config.yaml
num_key_value_heads: 2
hidden_act: "tanh_gelu"
norm_eps: 1e-06
rope_fraction: 0.5
bias: "none"
lr_mult_o: 4.0
final_lr_fraction: 0.1
max_steps: 5044
Each number is 128 + 32 x the weight over its row's rms, rounded and kept within 0 to 255. Layers, rows and columns count from 0. The size above them is the row's rms in percent of the matrix's.

# layer 3 attention key, 128x128, rms 0.202, rows 52-63, columns 0-127
size [ 86  93  83  89  97  86  93  80  86  92  88  86]
[[ 75 195 115 107 136 151 165  99 136 194  70 112  84 120 134 144 110 154 146 122 131 140 134 138 160 135 120 204 150 142 153 113 127 135 140 108  88 147 120 138  68  69 138  52 140  51 141  81 180  95  61 120 111 142 145 170 119  91 165 140 157 146 139 118 175 103 108 101  93 163 131 137 105 122 107 142 191 113 102 113  98 159 154 157 142 144 204  83 104 104 100 119 122 117 122 113 164 129 149 160 160  98 109 147 116 129  83 141 169 160  42 107 149 143 114 133 104 138 140 132 201  70 187 101 142 131 106 125]
 [168 159 136  67  96 180  63 141 105 106 173 137 138 140 127 206 118 117 122 138 140 153  85  99 152 148 133 114 120 129  72 124 137 141 118 144 178  78 112 156 123  31 163 127  86 125 100 157 104 110 150 181 138 133 123 105 108 175 112  40 144 100 141 131 126 157 172 156  95 171 167 181 128 147 131 154 115  79  98 112 116 145 100  72 144 129 154 160 128 134 131 101 155  87 140 113  92 160 100 142 115 164 190 102 124  99  93 115 127 123 178  68 149 131 141 157 138 161 183 190  74  97 141  93 102  77 128 112]
 [143 124 119 125 118 187 115  64  82 106  87 160 106 157  96 134 109  85 149 118 183  69 129 162 102 140 122 143 121 157 225 107 124 150  87 142 194 164 141 122 106 114 106 145 133 108 109 180  92 214 151 155 102 141 136 134  92 149  74 162  59 141 136 125 125 163 150 137 135 111  90 135 133 111 115 116 158  84 151 152 129 128 162  83 116 107 148 131 130 216 185 123 113 102  75  97 164  90 111 102 137 103  96 106 107 117 181 103 170 129 104 179  75 120 165 131  84 139 114 119 150 139  87 127 125  62 142 169]
 [143 167 126 121  86 111 141 112 142 165 141 147 119 152 164 119 113 136 139 106 122 148 162 180  88 120 142 127 155 149 150 119 113 169 136 130 149 121 224 101 142 129 121  95 124 124  64 127 126  66 125 184 122 133 161 136  59 105 172 167  77 138 176 116 140  78  78 125 131 112 112 119 107 139  69 118 178 117 103 105  66 188  98 110 195 153 171  65 174  89 153  74 115 142 104 105 135  52 118 124  83  98 110 141  94 115 160 130  91 148 197 160 106 117 138  62 124 111 153 119 167 181 143 142 121 158 152 137]
 [122 170 156  76 149  57 139  79 106 207  86 100 146 155 184  94 169 142 128 109 122 155 140 106 112 146 125 119 129 121  61  73 167 133 158 114 110 146  86  75 106  90 189  73  69  84 126 148 120 101 137 143  80  98 145 126 124 106 148 117 130 136 146 122 165 113 187 102  72 172 138 138 116 170 163 103  96  87 113 152 122 108 130 139 129 159 116  86 121 123 124 170 140 114 157 150  99 154 154 169 135 148 141 173  94  97 121 162 117 122 188  43 153 172 152 125 150 132 204 108  89 123 150 100 183 152 139 152]
 [112  93  99 123 174 103 140 125 137  99 113 131 143 126 105 138 126  60 166 132 106 149 176  94 151 183 168 146 120 125  65 146  64 181 142 114 170 168  96 174  71 129 172 173 115  99 157 136  71  86 189 103 154 106 147 115 204 101 117  89 105 132 119 130 140 170  99 103 111 115 135  75  73 121  98 118 167 136 118 134 130 128 103 126 136  88 171 125 139 104 127 134 204 127 122 117 122  90 110 120 102 129 136 130 148 102  82 101 104 192 169 105 185 133 150 157  73 154 156 144 208 176  80  99 138 111 156  84]
 [134  91 139 165  87 131 162 123 131  89 157 124 122 108 101 162 125 121 183 198  62 116  90 126  99 149 156  50 111 154 162 108 121  99  96 122 138  75 135 123 122 109 127 114 140 132 133 140 141 123 140 131 138 111  87 212 128 104 124  88  97 162 146 144  87 128  96 128 133  78 129 172 170 153 197 153 133  86 126 141 189 148 116 130  96 125 146 126 165 156 114 149  90 154 140 188 107 137 140 102 181  47 198 127 186 156 145  78 123 107 138 203 103 123 156 106 196  95  66 119 126 111 106 132 103  92  98 102]
 [100 143 176  86 189 119 134 161 165 145 127 168 136 123 128 136 146 163 124 133 116 158 112 105 107 124  70 166 174 134 129 122 167 106 111 166 178 145  50 164 108 145 166 107 112 110  92 129 126 181 117 135 119 134 119 140 150 141 184 141 108 157 133 118  58  76  38  84  98 106 134 125 130  90 121 137 155 153 108 142 150 143 162  99 133 125 137 121 129 121 136 150 115 123  91 143 156 195  83 138 102 170  75  63 130 115 148 130  83 114 145 180 153  51 104 123 122  91 154 138 179 137  53  75 172 175  63 106]
 [ 96 137 163 134 110 131 128 151 111 132 103 134 152 112  52 103  76 139 147 153 129 137  67 164 130 158  96 108 151 129  74 107 106  74 138 170 176 128 142  95 159 148 122 153 173 108 110 156 124 119 197 110 121 125 124 133 140  97  78 193  75 113 157 136  68 144 147 161 107 138 164 126 135 135  73 115 160 120 142 124 175 132 119 157  91 113  91 170  93 124 129 159  65 101  94 138 146 102 119 121 164 118 169 212 135 216 146 142 175 185 147 116 107 107 133  73 164  93  86  92  95 196 131  94 163 125  84 143]
 [150 196 126 170 154  31 158 195 150 170 161 136 130 118 160 134 157 191 133 151  74  72 104  75 126 103 102 159 183 125 114 130  97 149 211 135 104 129 159 124 127 119 121 146  88 113 107 127 182  93 123 150 144 135 117 118 143 150  87 127 118 136 140 154 136 147  74 147 156  74 148 121 113  91  86 108 126 118 167 101 148  47 114 165 176 161 170 162  71 165 138 111 110 149 136 154 152 126 121 168 114 109 115 167 125 105 155 131 109  96  95  92  89 173  98  73 116 128 126 111 121 119 165 132  65 171  92  95]
 [183 120 124  91  89 167 133 134  62 141 128 110 142 115 124 165  80 158 161 136  39 109 108  96 171 129 175 100 180 132 130 126 128  84 103 144 104 123 159 102  67 139  83 166 142 135 172 120 138 116 170 118 162 179 153 113  81 128  99 116  95 142 148 103  86 192 126 124  95 132 186 140 102 131 137 149  95 173  71 162 136  80 121  98 176 153  49 111 116 134  81 146 101  76  42 151 118 168 112 151 103 105 107 160 130 106 153 136 148 135 104 156 167 138  93 147 167  82 186 109  95 149 111 142 161 142 140 147]
 [134 162 117 143 171 150 173 115 137 141 133 165 200 128 114 117 107 135 118 137 133 119  66 130 138 136 102  92 171 139 194 127 118  82 162 104 104 139 159 152  43 140 111 155 132  44 147 124 125  97  85  92 117 138 166 236 118  88 121 151 148 116 104 144 161 156 150 121 117  98  98 114  97  98 144  78 202  39 143  76 127  88 122 108 133 155 169 126 127  98 111 155 133 136 126 115  83 129 156 160 132 151 182 153  89 122 110 157 160 121 140 123 143  72 161 150 120 129 136 126 118  85 114  70  56 166 146 138]]
# layer 3 attention query, 128x128, rms 0.201, rows 53-63, columns 0-127
size [ 94  85  89  93  92  96  86  91  94  92  95]
[[ 94 176 120 137 105  90 102  65 138 120  37 113 105 120 137 136  89 161 141 103 100 178  92 173 113 154  63 137 124 132 140 155 160  99 133 101  97 162 104 128 138 179  92 137 101 163 137 176 134 177  90 113 192  91 118 111 112 156 172 153 150 152 121 177 131 148 129 109 109 113 161 119  50 162  99  87  79 120 127 128 138 103 127 133 142 122 124 171 183 153  52 165 188 138 137 155 209 147  94 117 110 147 142 190 104 173 135 146 146 125 114  83 150 169 109 114  67 138 104 137  65 129 111 152 143 125 102 138]
 [148 139 146 160 108 144 175 108  89 171 109 156 104 178 104 149 120 126 155 143   3 150 102  68 152 174 123 110 146 100  93  73  40  90 158  91  92 116  85 137 130 155 181 106 157 115 101 114 172 111 110 123 187 147 138 129 149 162 144 144 153  93  92 140 167 124 109 116 160 129 122 167 156 123 147 164 154 113 146 127 159 147  70 161 156 125 151 139  97 134  93 123 133 150 155 139  74 125 105 204 157  89  86 143 125 159 113 124 172  90 146 106 196 103  93 160 117 137 125 107  96 117 147  73 139 123 114  67]
 [201 165  98 118 154 105  86 137  96 112 180  87 105 135 149 187 150 173 139 128 134 147 140 136 187 116 128  92 149  71 159 155 129 131  77  87 147 106 124 148 121  84 125 124 152  84 104 114 113 139 137 165 123 198 142  55  73 155 154  55 134 111 121 152  88 220 144 142 168 134 128 149 143  97 126 115 146 162 130 131 150 150 149 173  70 167 115 138  90 110 122 137 122  85 154 203 163 168 175 139 113 134 105 136 130 111  60  90 177 147 122  70 100 115 137 143 132 110 102  71  89 123 141 115  84 115 130 102]
 [ 66 161 150 110 148 129 105 131 147  67 143 134 145  61 174 128  83 138  89 103 173 174 138 125 126 133  59 129 100 138 204 140 161 128 119 171 133 146 139 145 190 110  97 125 141 139 116 121 123 145 115 121 135 188 154 117 165 116 178 141 120 123 109 143  97 124 104 125 159 144 169 134 196 142 126 121  92 150 135 114 101 107 124 108 177 126 199 169 173  91 114 130  96 141 112 181 140  79 117  89 114  98 178  98  81 158  93 174 151 111 128 144  71  93 112   9 153 106 119 190 150 145 117 137  81 108 125 124]
 [118 159 137 140  79 109 158 131 152 127 167 101 136 124 176 103 109 145 134 166 120 111 104 180 145 124 160 129 121  99 147 125 197  99 107 157 103  99  88  79 114 115 128 180 126 127 116 109 213 155  98 174 127 178 133 155 152 121 159 154 150 145 153 126 110  81 155  80 127 125 110 201 178 117 135 148 145 139 145  71 101 206 148 107  45 100  83  96  88 137  78 136  87 125  85 116 152 144 117  76 146 179 110  90 201 159 152 118 114 117 143  99  63 141  64 127 161 108 143 122 102 105 100 150 116 142  83  89]
 [110 154 124 127  81 132 133 195 129 142 155 166 159 149  94 133 139 137 135 133 154  98 162  96 131 154 124 131 156  81 107 137 100 161 154 113 119 183 126 122 161 113 144 155 117 154  87 100 155 100 142 115 142 105 112  86 136  83 101 174 138 124 143  49 102 159 149 106 141 138 119 148  98  62  98 113 125  51 137 121  77  99 144 146 186  76 123 119  97 103 190 120 188 126 133 137 189 149 133 167  98 121  10 173  80 139 141  93 195 155 127  98 128 133 129 213  99 108 124 122 141 107 133 144 145 194 152 134]
 [122 105 121 111 206  83 176 110 176 107 100  89  88 155 118 141  48  59 144 121 148  95 148 131 125 150 152 127 111 120 163 103  80  87 108 145 109 139 190 127 137 153 125 138 123 116 150  55 119  71 127 106  85 171 126 110 107  76 100 163  70 117 165 121 129 144 196 103 191 134 154 201 144 151  93 151  98 132 111 104 149 123 153 156 143 117 127 129 108 188 128  89 146 129 123 134 191 109 127 100 156 156 171 154 144 131 174 138 134 125  90  73 124 113 167 165 115  91 107  94  90 115 148 114 173  55  92 143]
 [171 166 132  82 111 138 182 159 130 160 157 173 103  84 139 124  93 153 152 174 149 193 110 107 149 136  99  79 163 155 127 123  92 167 149 164  81 141 164  69  77 115  66 102 130 163  89 117  99  84 131 136 124 112  69 182 138 117 130  89 133 176 102 122 163  65 143 145 127 142 167  69 101 147 158 140 195 119 145  91 114 145 150 106 126 105 189  92 134 150 109  82 180 109 120 145 144 147 135 136 129  87 112 162 106 109 120 130 128  75  91 124 129 119 143 162 170 151  86 105 175  65 151  65 188 117 113 155]
 [106 177 141 120 163 137  70 167 186 114  98 130 178 156 144  96 108 102 105 108 147 160 122 172 154  91 133 120  80 115 107 138 131 120 130 129 130  84 151 112 135 145 149 149 174 121 164  81 103 106 135 180 119  85 196 101 108 157 125  83 127 127 139 213  85  98 146 125 136 114 111 133 103 134 129 190 101 102  86 100 110 115 158  97 135  93 117 107 173 146 127  99 112  96  57 162 162 134 195 114 121  78 146 139 183 105  93  92 114 114 162 120 166 120 175 147 102 139  28 136 156  75 120 105 151 196 155 175]
 [144 201  96 122 148 120 113 109 150 192 148 111  94  69 136 117 126 160 144 117 152 137 129 117 121 132 134 115 134 122 123 138 109 123 156 156 164 174 169 131 174  99 151  94  93 170  80 188 121 116  99  82 125  55 168 169  59 138 132  79 143 116 149 119 139  47  65 102 167 126  87 177 156 155 154 145  86 116 174  97 133  75 142  58  97 124 129 171 114 152 174 100 148 118 147 138 181  90 157 168 120  84 146 145 122  94 100  99 142 161 108  97 149 128 141 181 115 158 153 110 136 107 171 123 184 161 118  68]
 [122  77 120 181 130 112 170 168 123  98  62 127  69 121 172  88  86 115 187 104  86 139  94 102 137 103 113 184 111 132  92  93 147 144 126 160 126  80 120 103 170  97 128 136 137 144  71 120  67 167 124 195 116 115 178 112 111  66 138 199 178 145 129 112 135 165 111 125 111 177 182 147 165  78  96 132  75 176 105 144 151 128 152  96  91  94 134 140 122 139 144  80  96 122  86 161 162 180 146 107 117 108 129 115 128 150 187 126 148 152 139  82 137  73 117  99 129 103  79 131 149 173 161 160 125 140  91 157]]
# layer 3 attention value, 128x128, rms 0.142, rows 0-15, columns 0-127
size [ 98  82  89  91  90  98  92  81 102 100  95  94  80 106 104  91]
[[ 95  94 116 110  93 120  63 111 109  89  97 203 138 113 152 137 167 159  96 124 126 143 131 124  94 187  76 188 125 169 152 114  80  90  67 102 157 141 144 139 132 143  54 149 179 129 141 197 126 143 138 165 141  82 117 100 103 126 112 115 215 103 118  94 142 126 166 158 151 137 171 111 138 107 127 104 119 143 143 131 129 110  92 169 129 185 138 143 211 142 143  92 163 101 128 158 144  99 150 159 101  70 140 158 157  46  93  78 122 115 149 151 107 130 153 160 113 143 179 129 126 125 120 115  64 122 176 130]
 [ 90 159  86 114 145 138 100  74  87 188 181 126 107  92 114 119 154  93 126 166 142  86  99 119  88 121 110 196 123 175 116 135 129 134 147 148 163 131 134 153 161 160 199 123 148 115 110 155 106 152 143 137 108 144 168 149 157 159  70 154 133 126  57 142  97 160 114 169 128  88 117 104 133 155 140 112 153 175 179 133 128 151 153  96  72  90  90  95 131 156 134 114 110  71 125  73 134  70 139  80 168  79 115 193 174  71 119 157 111 135  80 130 152  95 145 194 100  37  98 139 121 129 111 138 118 140 146 119]
 [121 100 109 173 131 161 155 124 114 157 117 124 164 188  61 142 167 129 159 115 141 145 122 125 139 100 131 103 178  80 156 142 107  80 114  91 164  87  70  90  64 119 166 188  88 141 121  48  89 126 149 170 172 140 135 155 168 112 142 108 164 163 167 168 117 104 171  62 159 109 133 138  98 107 170 123 107 108 175  89 152  71  82 119  87 177 128 108 127 120 141 119  81 151 122  77 140 124 121 123  89 137 181 116  89 159 148 152 145 169 174 121 169 191 132 127 114 106 149 121  98  81  75 109 141 156  81 130]
 [142 177  93  83 181 128 168 136 111 133 113 106 153 108 172  98 129 130  96  61  64 127 135  94 180 118 143 170  87 135 169 114 167 143 152 171 102 124 159 106 108 143 134 169 103 125 176 127 180  80 187  83  82  93 116 119 161  34 182 118 115 138 139 149  90 180 108 112 144  78  62 102 143 114 146 119 122 107 127 148 110 106 122 153 199 112 164 168 154 134 101 138 150 142 128 129 120 133 142  86 164 146 140  53 122 117 175 133 111 164 121 136 155 177 116 153  93 110  54 169 121 165 131 118 145 129  75 123]
 [ 76 149 133 150 106 158  99  90 101 171 112 106 121 163 139 143  61 163  99  74 151 117 155 191 101 152  95  61 111 163 157 192 107 141 158 178  90 118 140 106 102 175 116 116 113 134 142  58 154 144 132 149 199  82 111 127 129 159 142 121 162 192 119 123 111 118 101 137  84 121 165 115  94 127  86 112 146 112 139 100  83 149  94  54 117  82 100 150  79 149 171 105 147 104 105 161 127 108 145 146 142 124 188 117 131 122 118 152 175 171 175 195 168 153 130 102 110 129 161 171  73 127 103  95  88  93 145 148]
 [130 167 116  59 137 143 100 124 139 103 123 145 194 127 115 186 180 149 115 168 130 159  81 123 136 134 128 116 168 165 107 166  99 122 108 187 136 134  92 142  81 134 124  40 133 112  86 163 138  65 126 145 150 151 126 149 189 200 115 115 120 125 125 146 120 117 104 110 149 106 103 150 150 101  93 135 126  46 116 187 137 148 125 134 107  94 168 191 123  89  98 147 131 204  88  91  83 122 144 167 125  82 148  95 106 118 122 123 130 157 105  93 206  85 167 107 119  81 128 187  93 135 157 102 120 129 166 140]
 [156 147 119 167 143 140 168 133 106 103 149 140 134 181 112 141 108 103 144 126 184 173 139 117  83 154 123  90  95 106 141 120  87  91 119 114 110 129 111 136 118  98 184  48  85  74 153  89 149 162 128 121  92 129 100 187 174 195 191 193 102 148 155 158 137 168 124  79 129 111 133 186 155 149 156  66 158  77 144  87 127 155  86 124  85 162 167 146  90 131 178 166  97 131 118 109 103  98 182 128 137 120 111  60 161 103 128 145  62 133 134 117 130 126 148 133 119 121 138 124  88 172 107  53 143 143 105 176]
 [ 85 143 116 106 126 121 119 122 127 200 107 167  71 141 135 128 172 105  99 124  93 132 157 120 151  83 149 143  45 191 167  87  73 103 117 123 110  77 144 115 144 146 151 161  85 163 128  97 162 121 174 199 181 107 135 131  89 127 197 116 111 118 162 153 109 140 100 129 128 128 126 219 104 145 142 179 142 149 156 142 124 134 142  95 140  92  46 136 168 125 105 106 122 152  74 147 155 136 111 142 101 149 156  51 104 142 191 143 141 127  87  99 129 154 139 114  89 121  46 116 166 106 106 163 120 121 130 144]
 [140 157 112  77 147 170 168 112  30 160 114 128 176 135 169 117 111 113 121 106 126  91 148 130 126 147  68 125 143 167 113 122 178 174 144 140 154 134 176 164 176 109 134  96 155 144 139 121 151  99 104 137 167  64 118 107 114  64 160 127  80  67  85  91  99 154 146 144 151 129 110 152 134 155 147 138 127  73 132  82  84 128 104  84 159 134 199 129  98 100 180 124 164 120 103 103  92 187 158 148 107 138 152 101  73  76  96 189 114 135 136 163 119  89 145 173  91 159 142 106 148 165 138 155  65 130 165 128]
 [130 127 142  80 122 165 145 107 105 128 149  50 149 166 135 158 101 130  73  79 134 148 128 114 136  92 137 113 156 117 149 100 162 146 114 157 134 136 142 117 151  87 100 128 152  96 169  88 101 144 116 116 112 119 228 164 124  88 140 130 120 185 163  87 117  87 184 102 149 115 166  81  85 167  69 141  99 108 135 166 176  80 114 118 146 108  81 120 117 117  77 131 146  95 148  98 138 178 148 152 162 160 222 148 142 146 176 139 141 162 120 122 146 169  78 118  79 154 152 111 126 128 136 176 168  92  42  98]
 [116 135 149 125 130 150 142  71 130 117 163 129 133 156  80 124 128 163 128 120 154 159  89 103 190 127 129 125 142 169 168 158 131  44  87 149 118  93 138 148 182 109 157  71 176 138 106 155 159 100  80 112 125 141 173  52 126 114 174 135  88 115  94 170 116  75 143 111 176  92 134 138 138  94  95 149 150 124 121 128 124 115  76  67  54 106 118  83  91 117 128 113 144 136 198 126 107 186 204 111 160 177  96 148 175 158 149 106 149 137  71  87 145  83 146 101 101 124 112 114 147 179 156 100 116 138 167 117]
 [ 64 126 106  67 108 179 152 135  58 132  96 114 178 151 146  99 130 164 108 123 159 122  39 117  87 113 116 113 131 175 169  91 214 148 121 105  91 150 155 162 158 137 140 135 139 168 139 150  98 111  83 125 148 132 104 148 160 161 130  84 171  89 132 172 145  74 108 134 135 121 192 124  83 171 169 152 152  84 127 150 108 143 139  88 178 141 101  93 106 150 119 135 153 107 128  82 103 162 114 143  89 191 125  94  91  67 103 104 114 160 155 123 121  93 143 127 131 161 206 106 129 161 147  78 145 102 167 140]
 [ 71 137 107 141  94  96  86 114 121 100 136  91  84 121  78 134 133 125 104 112  89 119  95  78 148 168  80 210  83 172 126  87 131  91 141 107 133 141 132 122 181 119 157 112 223  86 170 114 184  72 149 108  76 128 124 121 110 143 100 150 146 111  88 141 136 189 190 143 150 140 129  97 111 161 160 116 136 155 165 139  95 133 111 113  98 162 117 159  94  79 134 105 135 146 137  83 141 120 113  94  92  92 114 152 142 186 116 188 139  85 100 155 144 197 129 149 115 158 145  93 158 115 150 166 102 213 148 134]
 [125 170 110 181 165 141  80 128 105 119 189 140 161  73  88 166  90 128 126 123 138 100 129 102 130 127 109 113 166 119 165 154  98  93  93 101 136 127 163 151 192  97 158 114 148 108 109 166 123 116 154 121  87 158 101 132 152 149  60 182 180 113 165  92 125 140  69 108 128 118 106  85 107 155 120  84 178 148 212 140 175 121 152 110 103  79  87 137 146 139  64 104 104 129  60  99 130 137  78  97 113 112 111 115 176 129 139 126 161 180 120  92 164 111 139 158 149  63  74 169 178 147 100 121 100 145 178 146]
 [ 88 125 106 154  78 138 117 166 157 179 148 184 126 126  82 125 132 117 124 116 161 160 120 173 110 142 128  93 162 179 169  74 113 146 126  94 125  95  99 114 119 145 135  49 174 100 152 114 132 101  84 160 123  87 125 171 119 131 129 121 195 173 113 113 148 153 115 126  78 100  72 165 134 173 115 120 150  96 145 123  62 166 113 111 137 141  93  98 107 188 117 163 117 157 172 132 145 142 143 141  93  99 178 109 113 132  84 166 138 133  85 174 113 122  92 153 144 176 134  81 172 161 145 124  35 128 210  74]
 [121 127 110 111 179 153 110  95  83 170 134 116 108 126 192 102 123 174  90 139 193 123 115 164 136 201 146 128  81 115 116 122 150 121 132  75 110 108 140 153 144 120 143 122 109 140 138 169 105 152 117 148 171 133 114 111 117 192 122 152 165 100  85 151 108  81 126 197 152 100 141 156 110 108 140 223 126 149 168 125  87  98 151  76 106 155 123 116 119 132 141 130 190  35  69 153  82 171  98  75  87 179  88 172 167 141  90 115 109  57 102 141 105 130 157 116 127 116  96 100 166 132 133 135 129 121 149  89]]
# layer 3 attention output (transposed), 128x128, rms 0.496, rows 0-14, columns 0-127
size [106  78  91  92  97 108  90  94 100  99  95  98  86 109 106]
[[149 202  76 116 147 161 135 127 181 142 170 137 104  92 153 141 113  91  68 168 131 145 117  91 104 169  92  99 123 136 120 186 141 155 138 162 124 140  89 146 179  67  77 108 101 191 131  86 107  84 131 118 123 146 166 126 126 148 193 115 145 127 120 125 144 105 119 125 105 146 151  69 155 132 199 121 155  91 100  97 127  73 154  48 112 148  82 114 122 111 153 159 140 102 131  92 187  99  68 129  98  50 145  95 120 148 124 162 115 161 167 193 149 139 143  98  93 168 151 141 146  99 147  79 127 147 145 139]
 [ 91  96 186 106 108 161 163 124 148 177 232 132 116  88 112 128 142 120  89 130 131 158 133 118  95  93 103 116 108 135 134 122 137  94  49 107 182 127 182 140 149 133  96 121 108 161 149  86 104  86 141 118  89 131 147 164  95 118 142 113 134 112 166 155  66 130 148 126  91 138 149 104  79 174 167 101 131  95 185 102 155 162  66 109 133 146 140 135 158 132 143 131 145 115 103 106 196  91 161 108 161  87 138 134 130  93  98 160 136  93 156 131  92  34 137 138 110  84 153 122 138 171 156 137 224 171 129 105]
 [108 142  99  94 195 111  91 105 108 154 106 113  83 151 119 193 113  76  85 150 124 128  73 149 146 139 132 178 155 130 141 104 150 108 196 128 147 125 145 124 114 125 151 119  86  79 109 165 147 153 111 144 187  84 121 102 148  47 114 139 122 137 159 155 202 127  97  42  99  63 116 151 104 122 152 171  96 144 191 162 140 115 146 177 158 145 134  59 123 182 111 107 172  96 120 105 130  95 164 147 140 146 138 134 131 117 130 136 140 167 140  97  93 119 141 177 105 146  78  84 104 141 189 123 141  72  98 154]
 [114  93 146 135 182 121  62 130 123 145 122 137 157 107  47 163 132 134 174 141 159 152 102 157 122  93 115 158  72  96 116  84 116  96 108 143 129 154 111 109 125 146 156 136 162  47 117 144 133  92 126 152  65 121 138 148 155 129  71 130  80 149  79 113 134 124 127  85 174 142 116 104  93  87  97 141 161 156  42  70 120 134 147 168 153 105 151 208 137 158 125  88  99 155 162 128 114 180 182 111 109 126 161 101 153 175 201 114 111 138 130 107 189 115 123 153 128 169 139 126  84 161 133 118  85 162 152 181]
 [ 99 103 141 144 124 161 185 107  81 148  90 113  54 121  99 157 174 115 164 147  82 141 167  91 167 109 187 122 118 110 140 118 124 158 106 115 119 156 111 147 165 149 138 145 186 142 164 163 151 136 128 164 125 128 119 158 110  76 128 143 103 177  69 100 155  96 164  60 137 128 151 130 130  93 137  90 165  83 127 131  94 114  59  97 128 175 154 130  68  79 186  94  88 112 143 104 141  83 136 122 173 165 115 167 114 166 100  68 145  95 152 196  95  96  74 156 121 149 108 112 162 141 162 162  75 150 164 126]
 [169 162 160 118 116 149  97 125 100 109 154 136 126 132 141 198 125 163 189  32 102 142 136 115 173 158 117  83  92 132 137 121 130 136 169 147 152 152 137 111 117 109 104 159 122  90 113  94 144  99 181 161  85  76 122 100 204  82 146 136 108 144 162 116 199 131 133 121 103  74 159 140 146 123 131  91  89 114 136 124 170 160 106  91 109 140 110 112 110 163 136  79 178 164 121 192 129 138  44  96 196 155 143 101 133  94 112 148  89 151 147 156 175 121 108 140 135  92  88 132 143 112  78 137 127  81 157  55]
 [147 111 162 152 146 102 136 107 150 135 123 132 103 142  94 173 186 161 109  81 141 122 126 129 115 164 125  92 149 183 167 148 136  95 170  65 148 114 183 142  48  86 114 177  80  93 186 109 107 136 120 116  99  52  73 170 156  78 152 130  93 201 169 132 130  87 134 146 129 126 120 134 137 144 109 141  89 148 152 112 138 145 137 119  94 139 230 130 113 145 124  69 150  97 166 135 109 122 101 167 136 214  91 107 109  93 116 140 108  82 122 121 127 165 106 174 111 165 127 107 157 118  78 135 117  78 105 151]
 [145  48 141 118 118  94 142 118  38 176 128  63 111 157  67  70  91 114 146 162 139 134 112 143 127  70 146 150  82 178  94  62 123 116 137 122 178 135 174 109 133 159 144  65 130  60 103 156 114 136 134 147 163 136 146  94 105 149 105 129 152 133  99 133 149 191 130  99 108 130  95 145 113 108 125 124 153 157  72 135 152  93 120 163 142  90 110 121 128 152  86 155 145 122 113 117 162  70 193 133 130 153 151 143 165 124 149 105 211 147 146 125 160 117 140 200 125 107  87 114 192 146 129 130 108 189 133 132]
 [107  72 191 114 172 161 215 130 108 135 174 188 139 100  76 134 108 158 135 127 136 111 149  80 138 113 111 112 131 150 178 159 110 118 129 147  87 141 128  97 149  88 173 166 125  44 173 169 166 111 124 159  88 109 149  95 128 134 112 158 113 131 169  92 111 127 141  76 155  95 104 106 132  98 175 121 127  71 111  93 117 161 103 126  96 126 182 128  77  70 189 107  78 125 100 107  95 146 158 123 148 140 112 107  71 143 187 104 100 117 138 169 109 106 136 142 174 167 145 125 164  66 139 124 185 156 146 102]
 [ 48 127 130 116 154 131 102  84  86 129 127  44 120 129 154 187 119 114 129 137 129 111 120 199 142 133 207 176 151 135 106  77 115 117 159 129  89 139 140 148 177 115 132  78 153 114 163 152  96 165  68 130 161 142 149  82 117 151 126  93 105 149 106 126  71 151 154 122 152  72  88 158 150 148 114 113 145 139 193  71 155 120 149 147 111  84 203 114 115 132 137 103 135 168 135  99  77 137 106 118  94 101 115 144 137 117 151  92  78 142 157 150 123 146 125 198 154 120  99  94  51 148 160 141 156 170 180 111]
 [ 81  66 115 121 103  91 128 183 101 179 138 124 164 105 156 146 155 104 146  78 132 146 122 142 147 182 190 122 112 114 138 133 115  70 153 100 156 113 170 169  89 165 110  91 187 118 113  99 161 124 126 101 101  80 164  56 144 231  81 146 161 116 146 121 110 160  89 139  91  78 127 146 140 121 153  79 144 128 135 143 133 121  97 123  80  95 158 113 132 103 214  75 112 121 187 141 105 161 152 120 170 162 148 144 119 119 146 115 126 105 134 192  34 136 139 138 135  84 109 133 138 131 101 132 148 125 144 108]
 [145  84 168  98 115 111 206 191 120 120 137 110 185 115 138 147 155 123 148 101  91 175 170 127 121 129 130 106 157 114 177  80 136 128 163 196 116 131 138  96 140  58 157 104 141 143 109 120 148  92  96 182 138 125 133 145  95 182 137 152 103 147 133  68  70  98 135  57 166 148 166 134 170  85 131 130 133  81 107 118 114 156 105  83 151 101  79 100  71 111 139 121  57  84 122 116 148 171 129 119 189 142 123 171  97 111 176  67 167 117 139 157 106 166 153 145 154  97 142 125  90 117 146 122 116 180 145  77]
 [136 128 184 123 140 150 144 160 109 158 167 162  86 144  91 102  98  85  88 149 155 132 114 106 107  53 105 152  92 141 122 148 104  78 119 106 105  93 164 143 119 172  70 116 115 101 162 144 124 108 121 154 133  85 164 156 107 218 130  70  95 112 118 174 107 172 120 156 145  93 145  84  78 151 166 135 103 134 133  82 197 111 159 121 124  92 104  98 148 135 181 174 128  74 155 104 181 125 151 196 107 127 118 152 143 161  83 101 135 144 152  78  84 106 165  97 107 196 143 127 105 129 126 111 181 103 141 185]
 [163 119 160  93  75 142 145 100 126 176 178 107 157 161 147 153 184  84 156 127 124 145 200 102 144  49  79 154  97 134 134 119 162 107 102  87 116  77  97 172 150 162 101 135 137 150 123 108  95 116 135  69 119 132 164 114 132 148 168  66 102  86 143 103 135 201 129 149 153  86 117 100  80 133 117 120 148  99 193 122 120 162 128 131 165 143 117 144 175 110  90 148 125  70 112 127 190 117 162 144 120 168 102  95 116  70 140  93 124 158 152 132  77 145  69 208 105 100  93  99 132 167 172 121 143 151 127 132]
 [113 166 158 145 100 151 196 152 114 134 166  89  93 131 121  91  87 153 157 145 124 122 146 102 128 154 112  88 119 134 164 101 124 144 131 128 100 110 133 150 125 128 116 105 163 126 121 162 133 127 165 141 147  60  75 133 111 142 155  78 152 127  97  88 219  77 147 178 132 127  93 116  92 128 189 148 165 129 157 111 140 108  96  16 157  99 166 116 154 124 145 165 139 191 151  65 144 119 125 156 104 208 110 170  90 117 158 168 119 103 153 142 104 151 130 115 108  72 100 105 168  44 104  81 153 126 116 130]]